{
  "n_layer": 8,
  "d_model": 512,
  "n_head": 8,
  "n_kv_head": 4,
  "head_dim": 64,
  "d_mlp": 1344,
  "vocab_size": 8890,
  "activation": "swiglu",
  "norm": "rmsnorm",
  "norm_place": "pre",
  "norm_eps": 1e-05,
  "positions": "rope",
  "rope_base": 10000.0,
  "rope_fraction": 1.0,
  "qk_norm": true,
  "attn_scale": 0.125,
  "bias": "none",
  "tie_embeddings": false,
  "parallel_block": false,
  "init": "normal",
  "init_std_qkv": 0.0294,
  "init_std_o": 0.0365,
  "init_std_up": 0.0421,
  "init_std_down": 0.0421,
  "optimizer": "adam_hyperball",
  "lr": 0.0086,
  "beta1": 0.9,
  "weight_decay": 0.0,
  "lr_head": 0.00606,
  "warmup_steps": 174,
  "schedule": "wsd",
  "decay_fraction": 1.0,
  "decay_shape": "linear",
  "final_lr_fraction": 0.0,
  "batch_tokens": 131072,
  "seq_len": 1024,
  "doc_mask": false,
  "train_tokens": 1045000000,
  "steps": 7973,
  "dataset": "wikipedia_en"
}
Each number is 128 + 32 x the weight over its row's rms, rounded and kept within 0 to 255. Layers, rows and columns count from 0. Numbers have three digits each. The size before them is the row's rms in percent of the matrix's.

# layer 4 MLP up, 1344x512, rms 0.0429, rows 1020-1056, columns 0-127
098:124121144149086136116108064131168164103186083104101120080114118121107092125105120079190150138103090162044149097132093100123064120149087136180125110191126123117075122108147129159112143129115095139151155105147123110113131176167165131126110096124098107153097176130163059098129070106141152117149125089143126144161149113098168098141141092130055149097139133202202103153144142099157088119066
092:157105138123142129119098087165144085132170121101134094153170082133123105106102139135108163106125098100124145099119086099168091164135072118164169084103051111147098126175104153118173179146143089097145111155083114141127156133163087125099127163190132086126135155159108123077103164122138123176164150106129067145131179088138138173154164125130104111141120073108100107111096158148127178166159
098:150123114064142165198131144168167089146120072139198122063159131086124129112114093101185170116183127083126104147149121114180102130104109118094083116223113135126132065144086135132161122160131113098107197089110152077154140122100124172095190139104122167130134147142155184086125109154192189112164122134114134151081161088134152122127113134093177108106096111123086081152146139096170141135143
100:113148170126167148071130107187161166123092140136150077135123119089110118131096131109053140119134148152143137111178067084117163132104090156201078054167098118117142156132183116120137213134103121113170160114072157143138132123152130164127169180138114082084177211140147097156165127135163132155105126185119094159134135088146133169149128196115146141106116110135129113130158106134141155110147
104:101118120128110154095141137114085088185113077157102099129117162095101119157091104165153102122123100117125121091067047102103108070156092123168100168116154135096163128156146117112089090173112148129193100190141087138193103130180116187110104147187106125076069132082151155170115065118094137115148136092171155154160164164115173128099118154158040186143102145094181186135120145126105112151111
099:131087135127086145143077137147126142154164084147119142109160083107089047157091152166084178126101138126129090176140121115152118166123101143112191049146082144142166156092080116120172121123129061101162117138094112123160130123161082113125147144116082166149152168163083108093138175132144071157088140127138036167189160113111119088134051157108211127071160163122107078163104108184139127148145
104:110076138117119179133174122155140139128108160100138095131126120136113160128124132170067168120078186104175080164130196115132167134100159163143116163136134130121132132179167124094134145117131091081140108106157087166119092237126151133158123049063119171183184171108128144148089102075111193167121095158102109137117106104136174135112099124063116127104095125031116167147133114116119099176110
095:159136141161105140176137142122126131140140139127099181106146092140178090165117147095139088117136178122164094101074137151180104115067192158154139092159136153094179135150163220138134107160109150164091100160131148094171139094129107096127113155125119111136065141148105125088146180109126131141083151112154198111164140124112127053123061136112188104173118141132119104146115140174107139119059
101:130114099084109117139097109120165122091137121091122166123111082134131088191124090105078147174125169117167100184153107184132169177140146134121230079141132125116136102115129108094117147073131165145096101104084081146128088143109125146114159136090154120153098176123116099185160148076153107093202120081145143080127169103141126168172124174108187140170153109154110119150127077079129130097083
096:134133125142141068119114166143137077137207111105156069185106130117068136173144077121125125102128125091169118125145132143193097126138150139126114058121138144120080131084087135166112139173177123112112176140125116121139103143113129133121112087140113127143142180098153122106142177096168098153124132153150101118098173122076134150136069170091124141157111120144130068113158167144147137131085
098:157119160121113166130165063090142128190125082146083104118114101061132189149137117139126170149124137127092103071168165135111118173116098118175086139125101128077105132087119124082115111143117086186157133166111196095168131085150150175118143111179213096139157122074092119140119131174133108166101108092140135124135101139136099125106118161130082105142128127136142130121186096123127115149123
103:174098144111127097144162077129123147134106089160133092045161184091149115125134124131119115096134128052147107096131095111087116133108125124128102153074092087119083167151124152121096139114232143156148118123132068127015141133137096150116061147120082133104136133106158180149138108114115115098105102087151096132117159147112157089135153106128141113180117141144095140132117108115125155092082
094:115082122204138186112119150179126090127089082095127154126117161128076102175132117129146099100118117105157149137152149116140108107169101177144180070128143100149129159056095155122119132148108130109121105150089137092152160157135097115143068146178182076110101137166109132205133086134152110079160153043135074112146140133107121121134139159144091105158073176154149122160127156114118139137126
105:128139110057145137139150109143117154120139094086171099172144150142100119164093104185114087114136114119076176100141136112146200119154088151189200155111165153122145132158147101214143153128138149123129153165147127127114173118147137184022092113154127156158128124105126083176139155132188146116120102123147123152162198206072120161072076083148137140096128124098144127090144144170113092152112
096:112084136090113176110105105112143105126136168147171107159128105116155167131175116142179102115136132162156144157115146171112146167109175179099130154138128060058148107124123138139124160114133103123128096108077055158074072132118129142116117146106098160118127072129079076124181123093086126105159142080158131153169133091101190174223117166176129168142134118142159165116071154070064110149201
098:165111108123124153129104086190147098083138076046103141106155144100150150137144115123136102103108166196089122166142175100106114102078134110110156181134112097132095104148138059146101124123144175077180134139103155156166117148049079121149116155192093049072098159196169111129141103169161117099089066105148125116160113135162069141072076145145100158139084096162086149133136094137116122167140
100:182101135082136157149145111109183073182107088174135108114083111133108153199136175083178109169152120162183115127175119093059146158146161172140141098117154169122113108136106147078077131097137079166188095113059044148132153128119112103187147168087114071106206153110152103078115122110132129129136142101152142147140123105105090174184080186114156171122149124112154069156161178176134129115128
099:102092121139095143138124121120143117157107174108103109132183114170100163113111093108088143129128166173140081154114092121148167159108099150124146114105147089117089142130142130141123156161116132161095098145071091153044121162102103106102161124151113141124103088117082118160187147131157095155120177131107101148068101120105137094163101124097139150173138142094122134140079130158133116115083
084:148104145087148164077141102207114098102141130114131152132153064182146129184072183158123170147075100119145124075195098113120132164115058157186124165116127140145118099150088106131094092122137145155146122153086070100057113177138123153134150102138162179155164141193151137128127131178188065109071117110087113181118098087131114133167107120143183144147150143150093090157147108128116107103117
090:042134122178143135097125146140094081096106148109126110141141154174150121108166150139170123150074141163165173114145103155137131171143129108195133178147175069109092162119134158083075153128143102134173095092141174146140126081118163176138137128113129151130136152139126112136102107166175095109147084246117183076116086106111104172137065184090074133133163138102215153127143121108109123172130
103:058128142082068119088157090128176142117122113201169144149086112148150188091065250171139144179135142150128109133123186087124095080142100115128127170139131115135127172162124099081162180120165067192085110123193120140112134143144117125105099143123171092118143141148117151169093116131125139136112099105148197121098103102055119130150139098141114162143139111152103172144092073122111157154114
098:062160130106146106144153073069088130134094144140099164109174082171091134092121105132142091157106132143133113123036171079093138170071137152103143139138136153148078150154106135161099113053200083090149059113154154113124146103108072129120107185126127154113191057184144176107151101178137120130067088102087147124139141152139151175113180159106116122126126128123182168126061123098091100151159
103:114146122141145115067134116170114149159117163085128098155160137128128138170122144155135148128075138093189137117145081128132135108135129111167193142158172079177121170158165151110172140139178177102059068119126160195120103133145091117140106111082180093176101127101149167178085065110098092067143134155147133121149152119076118108192159157164138161095103168093128131104103138135109160099110
103:169085118125090122163086169091151107078148107103150166114156098106137134127111104090153125137186104090164142111168139124165119099115122165139115162104077115099122087105109103196189135145109166126102140126069141084109217122126144104106112172179111154157100181170139159114121134154118121140135142159097099189124108168144154099109097105112113105113142168115178094124161230135170150134115
103:104116250101120086124121147086145140114163092158121128129164160110111124148129094090077135116115089204156126127168150141107113122074122109174155132128112143114138121092143092103138177145153132131133058136115110179140203119162142151096118156179131165111113125080121162150085134151158129105163128128080117125140151164086143114127103066109143104122157182098103195174127130146116096207189
106:110160120141138096224114161113121146170140136151140172154110129075096161116130133149091164166102102139046099160101108122194108086084061088080121109134143160144147142136166080154089128120084103050144144135103076081192142111172147110097155123102157160085117160138194103124136135092118175188079124190184112179108124121089140101152114127152073076116131143092084072126139101138127181124091
098:115191078209142099058158182074138168133159162101124141145162172170128202093149095126168144087143194162150129152156128160170118099141130135137174136082155106130185087125130204108116099108096181061119106088157184182128113123147138117146152120137196128114113131069136093164130163156165113113141106064111168077107157143167122118141105146140047059127138125196117120093161131153173152127072
098:153063068130151104115170161119146117141132099123121038092156139116116156113090116118107108083079156061148136115069062149159123055107044125104141136146144123133093136145095178100076158120128102102123093121123108125103098101132146142084149112097116120092130134136183081188150151081141197149131156107133161138095151134144150130127166111099147154111141118137169045128125160112141107105060
106:136131121082116114140085096137200162119121107129148163139154116092135146119120139139128167114070103122089137092107070083107131107090088126061199128191112179109095163142142140072079169172138131095160129156099081139099167111133155063182119167089098141136132136135114151138143101123122151201169204164164095205102136119109104111095082167110165102076139080089166145169077073090179151163133
089:123107071093107164107123108131098175094092163125110156065146173210141147090080131097092082142172130082168127061136088149122159076158135135090076127165149147162193135145131167073166112080140182118072132109166059106037132089138117077116183115081158106148099060139188149138115141076103111126159175129096127119190093130169114115120107073076162146172098153123153140185113120079067113093106
102:140148123069125130101167114114160115120116094156156150049151118189171103141183161143123164120125138135181086134104183080073074109078144094156117102167161151145172138185104197124126096103167092129141157142160114086156113144162181107151134112151167059094126089151147110128167105139136143156127089096117161147145094106106151057091157128168109120090117078174085162103089118098179134095122
095:202110080108144159132091126057133044141124095078168102123113132122134179118062149162074150118180198115100137085096073102150159132158104142168119159050090119114130060088107100191099113146077110098106133145129127109173106144095170085094157125154084125140081132190092066059117170172177120106075078092124106169154181085163138125120102099120155118121163121179150085203131103131116081163137
092:130126078192193097121139127112124102129139197135101147081120183077168203157130151106087127088106145144104220127154106147086173124115147149149158118171119085132155133115144199104115103119105126095170091078153084036132139161130119103165125107106068107132125126115120148144179123134121140129123130139125125106131102182139177099188136135145136152099127121116164098112163077117127193105110
095:157212165137133156153091174141131152093155128072112077154159107097132161145072100162154156157152115181109150077125120121080155117105095151130134130092074136130106155117131143159131099134155092146145137053180141160149140165170109084167180153157141150100090145161076094143124098146141116113148142130109096154189183139166151104129066116135167158139142107126131151142115127165110131129163
100:102114100125202187098094152145155151065162129163188103115158109151171125087137129160112183174164148145101143174051140148086137181162132126079140084127076167155139138120150111146140157081134144113090123125145131104135164111126106115172114161097151073174093156088079156122151116140103200096092115128150083180174120073156088112084176124126133115172098149096147141156128091082104074143153
097:170125129110099122142106121151109147152133116154092136150083102112133151122103095127150096161099142183124176153102218129091076133144112187130110064129067124151116130087135114100114044136187136172150127077117154187117161111154125171167121089110165104112108133131141137153139183160134171163105074172179121160147090133090164087128176090109092156165120162106183125169050120128111108103126
093:135071144091158104088173149160148215074150136127164126137142193139153079152108160148119089124080097177107145131140111104122179139121091106126124152151187122145123174108144144127197143172130107158084154130133145138096165101128151126136088102150174133169074113141186114172107136078115207117100162129126118140089101129095108145136148098126110167098129199146105154158092155120062171111080
# layer 4 MLP down (transposed), 1344x512, rms 0.0421, rows 1020-1055, columns 0-127
097:145142158184190030162148163069091080139103166129146136127132183140155140144124134048103090124103108120097150170121158149193120105132159154154121107146130122148160137079167075035147124139218129092093133176107139103089190115102160068104124120152108082114114139075114156183163139181166131092114141080124161087155131115106087129146131163153131116189151131080140108165094129150118123157134
093:149137139109157103148125111064112169145108146164125117134104080110093171148091114093065067165109130073195085127133199143127134090067122154118114158097133088139141129177136145150133145180137158150115155091106165157160164082082141145106138078071152105143130050146121192159106146152126170074042129144171121155139154145098115096142114096124128150115115175126105157110116171125151078088105
098:120136093144106122123107176123101136082124135106168140148142133157132166127120093163122091127126130152118140097116135091106125136122174144192182122043140118096096107109123187122162111087133189131100048112121165123136068122057130174118089090143099089081154079110094176069183090103066102137129130124204088133193100151194170177134190136119150125191151047151127149056066138123101109111104
099:132128117140150132093131125144132106142119159114154071174107089113116143147168077126058136119128132115117163129125127121111078126083099083128099131108136156148084166094150143111162138107086158122114088148114097124100105092167140149084136138193040101166112066108110175143155104147130145055139110164127178113170170105076145123119139121096083141143121120116114177144130145146145118122150
104:113170134157102144143115168129182144125144140167147104134167133119083115107100089122092142087148083138147116162106163160121142093097177073126121132094149143130156137114170139153146083161166116110134149147133152091146232118087054118186139123143135180089199080078127138106151061148168101151133149082170080130156198097140137160116137096075100138137107101083115126166105182113140131091138
101:093164170089176130119125120116126102094135178087111116071155062141188094137093138142155117138125127160094118133171139143153149156161111154117155138163163098113163047143139103171092157160152110100127124112154102118143127101199095131158115129111170148148123143124139112145121127131165137076117109072114122183136116147124146129139171149152111134185097133115139066158124089108173087146081
105:090129136132117164131128126185196107146148104063092168125126139124121075173169151085117095173125143153098131171113139160125084098151134109133160137119148087104174100164135112105084124148131148174093084132170096119094136177171167134122105146244125141153121115137133076089151175113166105118155158091104123117165149117103113096109121099124126175109167124119095128122125113145161105142136
098:131096086136123120109105131105088111156121100092225142091086185181116153051114146136120195170114129148087162124135172070144111172082110157118101132130124157104087166151083070138123102127113133111104151103091053168091083119072122103152098103136117154171150131080136143131145079166151123129158168080081112177133150144145114173168110152155123176087053152200113117183153127134182143153142
100:137111135097076060134080134112067146165158157117173057143084116081128138121122106145160120118165163064129095132113083180132100148142202098174151065102079161160136101172121193140147097162153098133092145125148106170148124117098151125143144146168109171108148137089153103115154177134086062089120122144086126163143140149135138127168101132087104070043113111139090171147151162097115135073160
097:114191168168183109165071127089135180119087115136119180157190084145166156160193122194119147119128086147127139098130130187183120125116139131159115096105102097144155145143147105142145156135114125141136126172160117138139157186190108131100139110143129039107132153111141115166190169159118119130181086120105114084128156106135176069095124088136149092106214118069038100112152165122103111150131
098:121106115090176154099127156104123125101144127133126159092145143146129105182160144146152120109105151075160092124108095080089199126191151105118133078129131103104130115179085182143185139128142168153106143158176087099094097103083103093146080157200136178091156204164162103051152177115096143142152145128106109139139150112154194089142104146097142084112126193106153110132097121118136140114125
102:217096097063163103113077080125176143104149110128180133118173123137154084141143138098113056100098140102119105129149167123116095109087125156121142139125169121142072158148099130141112127112081111133120143096122088109103136140093149166126137156123140096196140153144146099109094169130115127177134129148168137127176179129119123121118115109137189089157139085139160159143110140146102106194214
095:083115126134094123120108108147125134140079164086186143129163115135157158077069158111097097136178182137087168147128141176123140120122190131174138164096165163074124142153167118055129182149142123138167210163096117128181068215168135147133064125079122059180106134128129113062131112145105107119174105144175113111103083131151144211141162070081160194089153121078126119102097073156178142134167
101:116111141163186152109079161103080141110132077149163126124108144174169077115160111135081090074120137192173130117128115147135170110090166125079166130145165135141113132124139085102155128141122144129143106105118167050148125157131148163118081095173074118086150119129136122130155101122130087162137110151094138143145190142167135161166140086184104081131128136127118075088126047150155152150157
097:173108117094098138100106194146141116120158081160103107105107073115095137044118097133107141072076154166107094106141086097153102134088068088156148075060094141149120130134197114089139102149130119102154156177114144101095165174101189099164059161095116103155179165131152125150148117173222130130100125146112154128085155116136084132121129160061126136125154142143110107169172153143153161159130
097:188084101144106133152169112131065140070089107106143200071101157139076099133094192115088139156083191158139082181058138151108115085070133165161125138111124136114130126121192069100115140151159138122115120127132146137123169095152187088126113148063093098129152117175121113155159089206075125158131124169125221140205102121161161112169126097149108144130135156163112180120130133124095090170119
102:179086081166135140188142159095133144123134150085141181066167178147099146120161103107093109115072146106070103152105145090119125183106130158140149166123126066043126182204118167145128094160115122085121130159172147144128115089145157141098164208062173148130095064127125127180119124175138090114158174098066156159196092169082091144136123098168143147123143138092118134163135101164196163120133
098:139156155097124159135122119135149152083162107091119202119121103131171069124116113155166126095160092156103153144121139148163093155127180149148189134108143141096147087151060129126090111153127171119093189116149092063095123178145152149127106117179149156128137172154173116100162079168149128140154086142138169149148144140122110184109179121102122166130146172156060116063126127089131220108169
086:126192036163150148187120123152179196167098137124060114137096196090090109097128121112149120119169083138135133110115141167122103146123155112097171156115163115077156135082109139100110157126108073096164145153130182132107151122096141167154098174124107087133080108151125108128087104157079169166139110149082159109098131128116164096126159139123095093053110141163158108071173136114088133183163
092:198108161145135153112140115111126138106153112114151186117097079135166133116142181154129122128083149060160138109112145193106148114097167113057122122103151118057100095149100103132151081104152108122157137137095163126051131121183122107103133162150069151146167147129114128083157184131104113119143103108095143153093156181112121167151190125174171143145130084131099149149124060120146146174171
105:144142106129192114177136143147127126146079183134150101119172114101140091113141141086150077117111075161087186190109139084133077071089149116117122098090105100098084156150165188157058130159167068103086114139077165114139084153108122145108116088119081106109138166110193125140147075119024109110118101094184163084097099084120102119122153099101119134144148120093159153135151135148080114115063
101:141120139100148095125162096090138074145101098112115115138121150140108147151141135140155142087128110168112184105168197081111114105143108118139122192173115148082116152084080096150207163134131110156158146151185162091129110117100121209135176116107150042154107099107081151115099117157164155144110205175161133104172101175146169127138162121117201171145168105127109139154114161149143136019118
104:096073103093169146101121096105114158161146115138145153110116157093104141071174086122112116078198099180061170062089135118148114123126136084116160103132181129102122095146177141095104165083128181123123136123143108073133126160164137140115104111161100048106106160185150120129167135151136076111130059164157190066138189162112113132176157128106126137128157063099118133199154169078163154169115
107:181148160119178148150100133181134115159132123139136088091093186115135179110115112095138113162097094144089125160148163088118168136073128168095106138110152128096162149127108114095079119135139123114161139104208136105118139079087079156115107118128139115145094112112145130177060220138119156124092184137173113120111128122163126155160139113193122111144045136124190172104144122138138103134167
103:075141094139120160164142089159113150106119145097150191106168136177137128127130115140124153091089190126135068184142130140155171216178111170107147154151112120107086114143145174154097178121141157118134144126167079123082110153099118100141126114094103096115147120203151114045172149094125144146088083192136099134162101082109098080149080105103125144140163154126097069113103160123095112115116
103:084189095119115081142132131141141126102113132147115092130126127088155161078073069138171077098140095163136095093179053056134120140172183124107160113149141105095157142124098172090113113123088143175140140163100110081147150129121127128155180139112133112112136159091097135127059145151130110155089140126104067154109109149143129141114127166107122127104122150113092148088145126143163120163099
096:170125148156180117196161128161121119146147116109094143149201088150148128090112138088108172088111100206083159078101139141102049132118116130124120155166143114042117151126151080089109112152085166163109168172142129161129115119119167087085127137111073172131136066117106165128042054181094147127086084102205162165102145079090140139142149121161154147107094146060157133149101095175115122098107
100:141208078123125119109070127056121132076111145175144144118100082154163150132089174100071111150119130154169079101139152107146147163139127120147125083131116052129176137104124138157118112147177130114132089140098138144099141143089079112191114199104124107110120132122142144134149108159113144142200087130114131123101145063084130080150071169124102182119099151135136115123112215160143074144104
108:172096183114175110116170113147139113084077114097105078175107100149186168168096139149102157157113127150134081136205155139116180137085076122120109136171131160141126160130073164108092153104122096137174130089069035166094123101122076148114133090168140079194113115185098148096078173147120101159165156158143194126095102125117126121089165090154155179122129168160121183104165139100123128176118
093:083149111136125118119142137101132150119124083152113112071158116115126084152132127110167114149151109108182149131183162138105115128125065144082104197163156141083169138098183059195073111156122193121056052139148183156152168133188094117136154165105190147136149094117118143104050125141107125138130174081117128175159096105099094141140153110137187126075158102149134161172131093096170060143142
101:155138157096126145101140184176150149152102093177138132120137083113082179062174103081128120143171157105108120139175116115224079175155166114164094132170110136176115117123092176157175115080135143138112123130126112120137141132140091164131120127156131136132068149103116132101195086067045116111159133151100137153117116145142150067163151146136096033163122110112097180191138144070136123205131
097:112171109124149140170066094166106113138118103092107122109134124139169068152160121142113106172138086183086144134066093157193153123066096134108115065126125093125142171079104108097092122156161111143096115094177096127099144133179141120182145178119065119135126179067160123131129137095038144095131108151073140095144150126115125119134132157138121060116115170124159092123114124166118182136137
092:130141179160128161103079113159141170081123122132159126157102080114113147109137097105111110140147131158124060157077158115206167163174104080134149196145101138059160197143154101139126139141153131145148149134160125136107121121167130138104162170123147092101124102135150094151099088140101165122098151198106170178130125111108075131120138087116148147074117095188132097128092154181135073050127
098:118142109086181122109159099110101133099129118141156160161151108103116101106116125139148110068169106183134159119105173185140118112218140101172146120119097092109153091121126155094144112176144104084189053158177154133137099147126121110148102149159064108157159126127142112092081092136152139155169182153108150113092055164140103078126125118132100124096172135027073095109117090119112194155136
099:131106131145152103103164141096146150139173128158107144116176114123125154114121139048188085126188158108089088070149160117113166165118141105139141110111103154129165082112115147126094127091154146182174082094140156123099156086124138124085152129119086085184129119151141151081039095120089097136149105156163086156117060178132130111164100116208138152115125045107135157117102137144109069117154
098:111076098145106128091142141137132167122220138114130130128111143132112110128151096170123147147147096090115162146123160157100128151119121103121172172148147132139127127161087097136169149107109189099164060053124124134199138117174168125101203116139109123046143171123119123127133107106067059144148128173114099155125148188127178142095120145164123063113161136153140097164104104125173146088152
# layer 4 MLP gate, 1344x512, rms 0.0412, rows 1021-1056, columns 0-127
094:114179114079138144153048130090105082213171083110158173102130164108099104131081134118121132095105116128152153140076056084136074077129171118091119159117100077160114110113125116142143173145158170156137156141141142128154098083130118110089139156126171135187121144051107106086198155110157147135130140096133145110105075079139175188136079126187120128139092168120129188126101147076105132104110
102:173111137128161137128159160127104121092159098127122100153141110099094130106170199151133170179130147142104126128087074100121107148107068164088083106066112120095169139158133109159170109097077149180117161125127123120111105149175119081125114109124125183156137091145128166139128110116119120142085176066124140130145172132135135110157094117092123101126056155100136120162172159097119114075110
097:131153144143126135138134145104088143101084126081103126150059146139149149096085188143143080143092156092165095097157102147131154094112146110138111094166177148117176184179134134118114133165166139125137110103117111140166109149122118115160106071139148099105180154163153071112146094114106121140128146153134142097115086110124158143160095099143150145080095053055141140115146092167072141101117
101:172070090116093176096054107115119106104106115196114124089172087133132121134129155152113130139131105132097099143130091129148130141113108129188126118093140104198169132149121080127107133126069148100146122134102117131160111161095152108146075110071108142164135211137179100094107102114126139125157100119080115083152133100126166174142133141170170097065122156107080087120147159086161189146125
104:129094107180094130111141102130118148064135111143153127091148108171123072078081060167141087149124153115144088162177127150153142111177148088130136132123095164080164193163126116147138133144126207168138129115168086144130110083101140139125056095170084067125109141125103124183182124116156100098118158150118119084116094144126046125089061157115191161106121126167143142122134131151110083148125
105:127110091092112142070178114128133177083154103112068168198161167108202082102092114156168099108111112136146086132131105152100114125135127115113090116108110171144116120131143065143131149177135069107123083128153105107133108084140106102145099064120125139116139118151105106161039100119079191088133109089108196104170120136064090141138186154124141083152091141126118136162148098147061141142093
097:104126111138094163122113125147184173180176164132130098118135148139062116101206153172163151144163152131103158105143063063124110066162167145174135071126116058115169126128157124124124159094176141112124129101111171176151122141129173160159066149068101104137128158156130120103133085080156100175153085132128103117131126120176158152177118173141123132120084148092141171118169107065168131125104
099:137113110149115119154085128105086146123144196128132134165161104156107131123079154134089098164106183136142085062123196184090171140109197173129120139135164130088131165110092093123118087109139122110111118112154139131129159172072213143106132124135104118096178156124157097143157082082096085114181191084186104117106090141140129123147165149141125142112041080140128142138140133128144076152092
096:129157094117111126185148169164116093105150146198139138092188104112167079083150127160127131177160158136142042085112102188134120116148087166131119126114066097048123076098147114129111095183112173183149152117115138159078088112148133149187129153116089087186139129109155161115056111126184076192171145119147117142145091124201135124072077157133184128158121125141140126193183126140119134129130
100:101090152147139118126151142110128211149178110150160128166102130113152090053161056111079122134154117165151130167222175128175142066111108080110072133126153098139128178172177143110081187142088155137168092095075135136134118092132136136135123132101141095153096063180113165151125145110085076139133033112084142043182145116097134137149100163138136177154113054115148097147169082133135153104126
104:147164120091137154172134152129080142079114091165132148118079123131108101140130147090157127162093168156145132070159060126152136093084163169122137067096110107130105052128169115126102106103136149142079117124130124096046134118144142142171117119079159127024142169142143142086176150120098188125095132092118111115113110093115218072155157144141126124137069069082158136067164110103093090110157
100:172163143139151165168134087174079096104139138133132123122207138109139071118145170133113171116171094113105088140103130102201101142097150104182091161129139077121127129122159061098094143130141123099180178126142074107110106107094120097103129075155096152071138128082139164189187146141143164093121122122154106103169149141113114102145097147102094157158092136159127157088134067151139155196128
102:110130122140114133118132090129047135089122160186117137140123135138105127083179100132146075146115128133067150122146104140170131138088146090121119153127130075132125110177128132134209123094105129131158108146135107142097148125078100151188110139110156072079078145120152133130176082132104094125143172119095123153098135098146147097110100175090121116125095092063124166091147139110137138149147
093:140110085172125136178137159076082155152155115126120199132103119092175086132127114106136093127139134152121152104180151146229098103189148108146117158174188138128145105139152152206129106128107133110189168118138127080155122118108129080121137130137113157125120143119050061102112120087121176143124104165073140134099159140053155147087130102136093131127121124094143140130118107122118148135044
083:163123105109171133121202139090063179053154128143135130117165144165090105112129143134096135148100139088202116122094116171120129090108101163175147126136137151113148160107197097138084059139153156163092126139176085124038093077141171091155111117011125152181156150112158125210096073180135138073148130097113181137175110086096080099191172125093118120126123153099126100201113166048113065114137
102:100122190107117099099127096143082171087176134161140170144155136133068108123142051158103122134083135113081127072132151109071197064115114143135113141153106088139095112136193122166096063143062131197111077174122125166075084139084077106165080098139086168125111121147115136170111125158091084126127030148127121110178165092156149131124134106088155105140126118146150122142143111122131127158129
100:155151154134167103171159074165077157119176177123112158139185109077056064140148115116104161094139128125108136083121157164123074091096104175143131128119117127130125155137099110069161115169129187138149165083114127162088181102159140136199147135102031135136162116073156172155103173112092145104139123093159079121235130099143088057097096112099125131119107128151131181090151105132119074150142
089:132096118148125126180072067137121120151155132113111158111104178080069117112109139125128160153102141134129167092100149110091163136118154219172111140169119086161189143197160139137134116155061099126113104096106145168118175078145091163184143160109056172081131120132109188164099120134130146123085159152167108105165151140170116117100145123142122112178147121140082157121118158149120118137135
096:125161124075120177158142103136132170172153068121111079080161169102145117104108154154174097106138089143169109134143074150120125130119080183104140142128107192125148067098125071156138144155104104162172166112134129097197064160055117147127148122136138098146104115148110076190128111155176170128150139099177182177123175098072118150053108110115160087109116061113057107104152140124150093114075
101:083097092160150128126148111138118157090170120119134137154143126176113070133149115108127146122103141098157161142120072163137126173144118191123137144146098120110076093171151078194089127144090187168112100140107074162126043140074132120150122119123110174122063179089109077104071190200129104119132164106139126132148134154135084068104105120148192104132106174124128084123142108089105064117125
098:112095117126164182150100131099125160103176108127129131114110191103108069090087173086203167161163134099155102107079093170121159141121106157147092164107095161150108135133165065120138188075178165116044126110114181146176188105197135148137139115129160104136140181136180125105154119083148134123182141080156116124117129100146156088154105146178051090177129106197123134123149108115135171125160
100:070161118142165123131140095212131174147123149129145059151201114167105132110071121092086190105123142089151113091109121098106154148130210159130165097108129147129145142137088138167121080100099109135108167127108117196095156189144077126104142140119112141115164167160101154121127110161144110121083100196088176116137116111139069136166113124132198163148087110122121155113138104130107104134149
103:120075120155156164143090115172108157158175121164145148147172144120153099124170113151121159164088106131135118137156120092117098150100149118138084093131097139094121158083191113141172106146132131107098201129161125128123051185099147105131112087063145064131086179145117163158186141087179117098160114147183144126108131141151098108156089138116105154136100092106100136106137058136145101131085
107:155106130104149125139159154098136149139160079089145124100133143071156094125024141140120082084133130081119122113165124130141142109077101081144063085095141156133138114112074129162164155110128146077139104173138122114051078144116173119135100102122129160129196162095126103175104125113180125094105162075123063161148149123163109222166104096169164117058075124084144164122158071142100123080131
098:125132056215161199156164138126040158181163105139133155130146139092111113139121138078093149158105073162145138135129175162154120096072151123136121086104149119165136152143155073137107075151035183090155133122101149079192141087181140150136122122139106142085206143139122168120145176130101118136101068127116141105119118172085113109155126138116098110165093105137089151123197092132058150107157
097:192132184123095201179135109162145138145141123096132157178119136078103117128090133193131111187126068074095101144154160076151165132095075188135129113091125176147156118093111137160122138136155122108135156175135154108131110172113164129108035139099184144116121180145134125077152136134173151146138112154168105169143119087136169152105134076169104108121088085113071155126152130138156134150163
102:080137114119074133122151163143103164109153084126162169121155110111172156133121149133148138129184101161138151181135095148154151088060108156116066119178088149120105150118217132089183187174101114084147099105052107105140122099152121090134106110079159121081152113100137062098127136105135084137128130160079163151209105076129157104156078140117146113160133102120116132104104148095122109131116
105:132183108106157099138162197159078119162165102027108113113138126105093145124124084094131096100139169080114091151114128106115113103179152105125161122105094118114145080183095146149179147113079133173130135083171100070091176101195100113120143095109148152119139125169141127145151100058135142086095136126062168070135164152162068114141064104127106086128103118130173184148169161089157141120105
086:131105130127195073131142147113070115085201104122183117143156176127104103144161119197149127113101106134126073129154101123120113143095097120131135142147157097140145128157137114095107135231125114167116096107099205199183148134127140175180148120150141158109145183132089071161130079139096118112126118065091150133148140115092101111153153130158143157073094146149086147202141116099116115105082
098:111135084124171131122107100126060137084136150146164116135122095148142136094171168178147102125145139070085128088099107154163168133087130155123164184145151102143148121117152120150107114113138100169122128122197098073124138084162141075124150151093104127153115134089131110133094116136157088109164095066158135187130133162165060113092107159138130163133107067103148123082091163073100109149137
099:172122128153131112129150132103146131117128139134130115099119079147142182098160156081145153100146169117161118129163115195102103121091137123111147107144086137151148128187117128129113173108138114134109142143128140136150165131145089151101182097142136154109160136122122042118128176168147132106119072077127170168094145114077093146111089105129159094179142148146110115138104164141144096104053
097:122114142053131079116093176131116132118144115128122155122183109143105083137081112169118084144142092052127167106152099156151130112100146081130090059096134170192091124137117105120128166096130178089114097138119127130121089153122141130138121114104091142167170167126114099177165177123153085134158185100114141154150085091137127152094081116125127164173114141123152108131121151098151111159117
100:120153116123146139097130132149160091154142109146083105152131147128149101129158128165127086100111110113155120137139097147039148116132106158115188084111084137147118154144117116105127154169122135144052160066126082116154129123122124091105119123115126092187104081132136135147130067115096084084189110124134084082064129110140106060160169122150126110082105176078120131137131098170137087091129
100:121115153104114140099135080134114116070127122151103121135164142150099128126182139147106111139080108089139101046122058112113151100116123116182102192141133157123112109161124176197181150133110103214107118092138056144095095121147128109112093122127142152125164138146132107135067124039105133166120139139133159175143139118175162130127109090077142127093096089161125125149180127150134107093124
098:128113072123127093114126081145124160091095125107140079125145135130119122118081110112107155103083188135106146137179116163143121059091111162144071067148103111163099143175104154147087115112098079095132073148000142154123083106137151084128145059112123128078160145141169116111146144182174204124113066118105157115146154087087118114138135168110125121145100137142126093132156112074162143072075
096:124143167144079092143174177158119152115101114137179120099136170150090107142188173087129131152111108120156081068143097117173177143099190135160135124087099151091111082165116115134113134097108137146156151103165136190122204048092125073091148100133143106094093127062175124145081115168083182120124124127124142132164098118112148109102133165113172084121087096132160109168173167137088096160162